From a checkpoint of a small transformer trained on Wikipedia.
Training: a variant of Adam for these matrices, 442M tokens, 3375 steps.
Each number is 128 + 24 x the weight over its row's rms, rounded and kept within 0 to 255. Layers, rows and columns count from 0. Numbers have three digits each. The size before them is the row's rms in percent of the matrix's.

# layer 13 MLP up, 768x192, rms 0.105, rows 509-520, columns 0-191
099:104149174121136088146170074121090106108152100117107116111104138135105130120159085140139119133122158106134076127184134125116164164160178137120127095108121142139168122106149129135169085145143109133152138132121167144137114098138130118131100075106134124140146103157119138086146112146129130123149150108091153162114153151181111104125139149118112114106115100106125120132168166147105128120168198097078088155110163163087152148083139115114135126146114129110146133126134135128114131111146111123110135132099119078119142121159133119161150159102149173151128142146140116167111116143160138098
099:133120133126132116100088159120146127121116114088135081183167124157107091130103098124110111115146141139098137129112140103134146121121100110146163131143148067131091113106134114112082071113129111112127097097152110164124116114147161143128084143089150154155119131147118160142130124160146117152132093144131081113104114135128178151145137115160116120153097145096114123131147123135098168143118161165129134120139125092141103134100113163129149141125147128166136129137148179065122101106101141173124136125133109130060168133094130180145138176133147102123090125102125156156152159149133095152
099:155142167102108123076122091129157088088122125121156127111128146138150116137142106125132141089106159132139121137097187145150171127092138108094117165161113156173117128152150112086137140129134139137133122113152127091110147136120134186094138130134149127116117119127114100098134175119103130125126137094161092174141120145154099177135137126145122108087127111134099140088136141110144124100133099151093164135137136135103135100114132152093127163146091132096156128120120140151136098050154147156157135182095164166100152127154123148114108128130105115124142130124098113136121153131129092055
100:156155140120132133122119127106133107162165191131142141122086089112083117139149117092156132145122108157141150120162109122124174114172119113145117129168149147153173099145153199132150146094144113073104114127138135103085103083157134109102094133118162110124126082127139145117169153167152150156149149126100130122184152133141144160142114123136101130136099126103139127129124150100120112095133168140119144129125115152141152120117108138133087118146129118121130109137132154171122164097148166103138115093115145099062117143130136124149127144093129105118169106103072130114114099108176152132
095:131092183130133136171097149131101165124129168167158147123100143151108118159122097145129121140146145120123108172122100139126167109077138147139078163138148103142141137107125104128122120134109090159170108111104096130149108159099083096128143134107094144133138154130106121132149141101177133152130143123164112127073087129154160124167166117157160125124120126142126068127121128119143124105086127154110117133071187133140093138115117204104109138108149145126116114131164106135130142085107131130104114097119120143132135095094152114163120141104137096130107149139101160139146168123111110146
099:136104134149128118108133104149131114116126162124109103104139108101112159132086099135066072167127140145195078101103134156124087162152101135162108076127177145136149122165097154107131204120149142143128128155126144110129145128152165153116160089181122129154110158149163146128142136128129150145100146132105142131113139113097131095157176156135118118147142111105146142137106115126149116109125128114164076152124164133146131125126102113141133149126123109119127136137128124108168164171165111104153151127110105135107162139122098139169153115144094166115106145123161143091118172144132147151
092:125103124123116142102132131122124110105146178162146142134142124105147121076119130104102100164125148102160127097121145208163122108150104156169138123168130134125092130142151095117083112109093185115112150138122125146160145155132110123120151183151131137115160094099158141145136096157102112109116122175157124135137139136155096107140142150125134096133141139146129152121129143156175117145173184143126137109122113131117106163103166108135168173135175110141142145091097145123169098173145147139120147152162105151162138119102136113174140122118104114087156126136096152106137139139115155138
092:119137176158116140093095124113119111175091128159135107127149156127137127155164181089103112129127103145124169124093101123128101100131104135160118121154135188122166111116136144177152164129121102143105126099117147115101141169116139101123144111116146119133085149141107110129112150075173130130116096087140126124107095120079081073127102139102138130138164106144138095111146105140106140133177129119102121147128132135137143084131121114143138158083119152102090164149084107171104153106137111150107133126150140132153156132106132152138131148147167120128094117126165165128117113115071088135
097:125145128125136142169127117125132134181133145125133122114088149124123110130113131076162156107115108174129106145129143138157116102134102117144143134086102128092117088122126122122186148106175173114127130153092190151091129158098093122125139110173144145151146147129122099139144154134104124156104133170135115143123162131108126122110174174143130127107160145093121108108143158108167144145083102155099175152117115150150109155144098079118127135079100118160141113178099134158112115122136121140159112093172105133135115171150125110159158108108113115128157147114105147172118144117161161102
101:169140130158142131158089110119134112106139163175131094111125138128125110113102107126206130117092096144104154126142144117179093154115152119127156108113117174143122128136107127129112134122143135174124147120114129137121116145093126137158123133130153151115126102138099102154157144116137145111087127071078170142135142114139164079160130148118151145091186148138168105086133113130109086145135140151099126122129106183128141128144132135153136135115103142070145152111115099116133113105186156081103156129180109129156123122083121126120111135071121108154157102110108156144133119143137139154
098:155114138087096126134109148192149129129133097139129104133110109122132155140143164145134160121114111146139135118133112122141146112096114115134156127091130133112093148070121109127101108139146135167175131098120107150149138098125136130100096116119150137132098110116109093110099109122135114107173124155136114162098121170122129114103109125126154134134169145116117131142127126144164114124166100128111126145106142128083114155111081207132105193132141172149117162146121133148150146162130104129141118096116165076144149141148133131126136111124128172131219154112103103109154137175113099075
104:126118111101120124107166128110121151093110119170167116109091120138127158113101130147105113120137152149146131120132145127098125115101184125151113121151090097100109145147127153125124109101088144101097132176109121194159135121116129107148110158133132110101094082140154102104104168115083147121122162103112126126133136180132156103140096115123098139147101125171100142151153130164155109105116097141107172155119125137120136152129125152127119139097089140096112161145121188044091089139105175108121138103132133162152134158142116129150137152140177118167126104150115121115153151143122104128
# layer 13 MLP down (transposed), 768x192, rms 0.088, rows 509-519, columns 0-191
099:121136146119120142118128129153142161123126103151108140133142166101157149145116097103168113110111162114127149087111138165162127128085130084125136122128175135122125188163121136119155117155109175117116138108158160148169127117133152118099140109130131146160120198136116156140144127119113150094111166140170153092158151126137126185104124128133110179114111111126157140142149172153067152068104146088119124142136119187074137100105119124110120116140127102101117120136120132135119115152133113106119101094136133096122128116142086132117093103126170158130125146168131194125101145117126100131
099:146144078109161074159105132146170087132177144129181118140139082067100146170125069149109110127137119125121131132121128129124126134128135153147096155174104121152145118120130077142147110125143104081144147138160121113133134120105134142152144151138086102130139129139110120119102139061151133137123152077103136143115143162173169116110127114155095106094107132123113120137132145113128132141084129142157115152139116109133134140113175110117116163164134098154106122123144152098166134101130136132164127099170108174125144126127151157171107106100183095127129101140175133113138160143114114116
099:125124132148163129128124099149157144107125126145161167081131137179127126136135146101124132153088126115140106110130116141154125106145059132121136119164120175160158164129131124159114122155141090110144123160130110130118159105156117107111139165157133107120146118093158096134197185139130121103154151110087157146151157099156133144123097109131106134096107150126108094127180113128126082110169116153134181107160137121169136143130111138164150173100129123097149124100119120122113110136101160140130130116144107167095114178127141158120141156135113129154137093091156146179145136104118091098
097:140100084140120067095129139141117103132084085151114102123150163156154128126120138110128126088146149116132101165081114155127127127120155109122106124145089133149069123110134123141160113124174128150109120118163118149154154154059143136161133157131133131152143116125103125104107110123122094128114107080139085162114148101195131143138129118175146153128118145163140141116136098091158073170137124125141092131133144147123092188164146140138141169095105136143148147123128127108153113105091105176098138143113133150129121102128111158125105145138146092149130114106138129165129162144105108097
096:120152139095137121122178113112144089154066130115109105118144136123130143181135121121128109148121137125117124126107140116163090155173155127129114112125097133123077128121115145118153174128085128121114171132110121122137092130128137156108128083100180090145162126109116109108137131157122071130127089097104105112136144147113138145092097140082076089120134165145137137196124112174120119138115117151101134150151121119150086139161098082129159137157169133112119164121127189154136117151112140127121146126112181136116104160148111151110109134125111104111135150098111123172135078130118144151
101:087126155127152133102156124133148155106184150098127086159155155136133130111127131129144129112161129101111128134151131097117132144176087141199173113113125147126128123121143129123118104153139153158116147075087117117145106115069104124122133176156140130094157129123110139109122103098156127168124129111102151128107158135113114180138132100198124110188150121147126133098134158105173107091141141098122156082173137129138176139121139150131143099131107125111123126118126146111120138091143133156104106163168179147146140152109113153119079133115159111124120115115105121135132086109164108140
091:134144141151113102148151111181127157144165132156128141118089150116161133158139134149115130108118097151130133153117099095071110138146149102135134122116088131130153132114095191118103137119179083144111116145110145121106120131139141093153099117088138143148092116156125115146102115154165116090134132145143147135128122134130150154097100133146113131179142145119134171124126115102102160096103088074135201178105140174128150108156147143134124124098100101069130125137134099123105103103141138148129122101116134168144125110124119149096132177083099136159126151132124117123117142112138111197
090:122114067126143129109159130120106129084145120184140127107051104086123152126089115147147146101129117098135148142138135169156132126117139157163092145111142154129093154136123156113123136141113126108146140130158118131115145133124149120103163170116131150092148085126152140166140090187109117152138120111066102106093151126102141121123131135129140103143108142148145152103127104146174120122173146090143160119115132166150097151173144147139138121118134109134142131173094124122157085078130102155142113095107121142159137133096129109126124111135163137083103107135121160161127179128121088166
102:105132122073114127150139126159133122110127113101133122143096126145105151109103108102125118099141153143165175185123110114087164157157173112152139094137112162110135122115083126130111081131099146138149094121148118145092147133131156141084129148131157111126116132126175145131097131091122137102133110150095151089102127143116165141120092101147132139177135164121116181101141136113136159100175120140171100094158141087151149147141089139146091142117150131094117106152167155128146084137140120095086119135142117135137146131133130139100153111140091107125110111142142161096100110121155137202
102:152144119131174095150184103163159130151139094095138103088146109145121138106144185145086139139186147127122128120165122131088149106138163148125114086130110127158108125142144175140110126143144132125090139131117104147129124079123169144105148142151182129107092142136092157109147145099132123124116108130163111148152105117134081135128133115121080138160122117134125126103091102132160187091134166150115131143147085113167112142147077098122142127114125139120149167166125114111138175104158117166144077115130111122118146126115132141135096116128176124132133146124111132128122125170071108140
100:142150142186160136129152100113124088127156136118107136121156131127070117147119147123117142155170135104130161130167140113158103125144119155113105146160135172137153121186177065148144170129146100087107161136126134135118141152119094142094153135135140138117147151127114124115123133120124146099157101101134094114155111149098180128121131166097126155121120105152174163147119078111129095112115178067113145131132103120128158104167162123109087107169123126115155134101124133135112157128100134109102117103130160129124121125080150145139125099140147099113101159146145128129140070076139140127
# layer 13 MLP gate, 768x192, rms 0.107, rows 510-520, columns 0-191
102:177174114158175087145105121133139141090118116127130131129166144131115173135105111159122121116134099088170119104112146124155121141125105132082148140107153124137169145121102113107133103124102120125074176132183135146072109136101093145127134160113097166119123143164135106136123138151100115124152128114138119137121169139143088157172157095134105140099108078127152110121114100070098123122141135105137115136110119104077154105168125159107179130135167099153128103122132135097117107148158109073103168139143137138138129098137111148089131113149094110131149125102119112147152172129149134133
102:147150114158120133102137104146165119142098121113159136146152120178095155118129126120189126109141176134125164093095143099128121121145077174118144124140138112130143144137151118138142135159153187164190171155143163114139121095134121117104134119135120123083134107151178111150150156102076100120134172157116144096143160137112118102140119090137145125131104144121102108119147090169148110125112134096154158100143123132138104134101123113172125140098182120108106144125161102149121157131147155134108149134144129156128136144164181076145131098172149094148130136124122136117110155100127085125
096:164115112104144148159114139114113142087172124177159098104177129118103167119139129141129094150116133117096123115104117137167144097101147158117162126116101144138140178140138152202116134130136115112154151133102167168136113133153106120137119120114138139139128158090181096147113134135112121163137108162151168146144120129116139095140112114120083139124176119153070139128095136150112155121115110108121086128082128109136080128119134101132124142123128095100101144116114124184127161125089151094100145137107162144132162125115106137109160166101178151134130172162132136087112143123153164121
094:106124137160139135157174127156139112146137167106127103087120117080091131118102125127176149106169117100145094115155132081133143162139130129154131129153157143092128161123100126109149148173165144129136167174119124119123134162144089135179115147112105163151141110131117135118114089158142125127148126118098159096127143101104129136100146152127124172112113169087165082112129117116178158123150100129128126125143126120155154133132135128122180126133131133149112124227168172145130131135137107106104130097100083146137108131099116119155159165091094137140140118116143145150130160135128113094
097:108092150132115190090159096132117131168131083127111093133125121074138136128119137118130123156132150133110147129135158112122098111137122118112159106105194090131151135104088121149152096113116138148086131121154160109114147124124116139097148145130139174145166143105115135103123122133125142163145170102119113126120162170166105112123171086142124137153108126124145150132125149116109150155171154101142145040115110112162141123113113105148132117103141126112145136132151133106102122129158095100085105126176124167094138175128116094131168163157134142115122141089114118115127181164120087121
092:126140118154148129168153143142090118147151151098149145106125170095158142108137158118128137137140128120095116139120151109113156136089089159154127096137128151126124131126145169164091130122135120125141070153117109189094141124138158140149099146145117175126097120139153090138132156106096128133134147139106137155098136131096125129065134149100123131134117189117151160107127122109119136124106122118128125162151112133143156136101172161152135103089154110126066149165118089135120148109139129129124087137103175181145098144182108098089095151147139133161113117139086101170131104113137159095
092:120142145170146091157112157113160132111171127140139103171156119106081104134127150126132115116144138141157121130097137126127123140193115106113148112112088113148131122091112117125167124100110149156111149098130165131179106079148083135117123139116135130100082143160116125090119134072109116139137104148158158119146137154127137103128162110097112110106152181110132150161148178113098169164095114119101134128123131090080125128121104095148094133153102095104114109154157144123115111134129156117151137157149159144104102124130131132144131166131125117182178149077100118102123110146147172138
097:156138159165071100156122129112128151126092097115124124143151147083156124144123093156123100136126115123113130118095110150129105134155103124108135137111124104132099164147161137108162137122142085105117133115169159123147115093131092125180121145079183130132144089165120125162161108064116117157104088133114120176144111117142118158120142087123110091125118156125146130161121130117120116158141141160111102137153105140116126127101147110136147154165118170140134123139090145156105134158099133120145098147151112148082123090097122095124213164082155117139128134146136148104105146127124130084
102:134117107154112142115127153137175111137142173140154122163111107152065101122119139148154115108111154084157108131080156098139095098135116134134171117133136157096164117132121137124175128157152114123113148082091155170141117147154135107126097117092083100128138126157154102143101147133108139128179105150117120145147156132123118158118127121120100160111113087144150120158134104130126101120148106106117164115117111083101132084105161106190103098135156161088098142119140144120120078163145145137099107107076131144157118141134103120142156175125133130077127107096135124134157113133095144102
100:143174113117167160094160114124098157132175146141118147154115128157100143148114081139132135110093150145157128118139143106106137187141096087129085146156128089099108109123117115160162153111117091130149150097100120130117142138094090129118150167147114131113156108149112175118151106121110131125101158077120075146122167155088144118122068125138139135092104127122148105149131125121146145141103105098110110125141140136138135161115115134115097091157168146122153107141072089123119134170145137122088155122160136111164110146150116127093128169097159097133127150109158125117122180128119143094
107:107102096119099161117107132152127152160104099101160101151110107152132141145145125119083149103180110126120105106136173135125145144134149150069113144131092108124123166122114109127126132129100108160144124095153139131134108137102084142138172142165099103160129103130127132123132166123136140107148108161091102142132130083162129125146177162176115166081159148124088139180144147136094165162093108121161128114161110105099140144114148152159144122091172152113161127105128102107108122122112141096112120172117172138140126142125126080131142114152105119116107118143105143132186145149081113150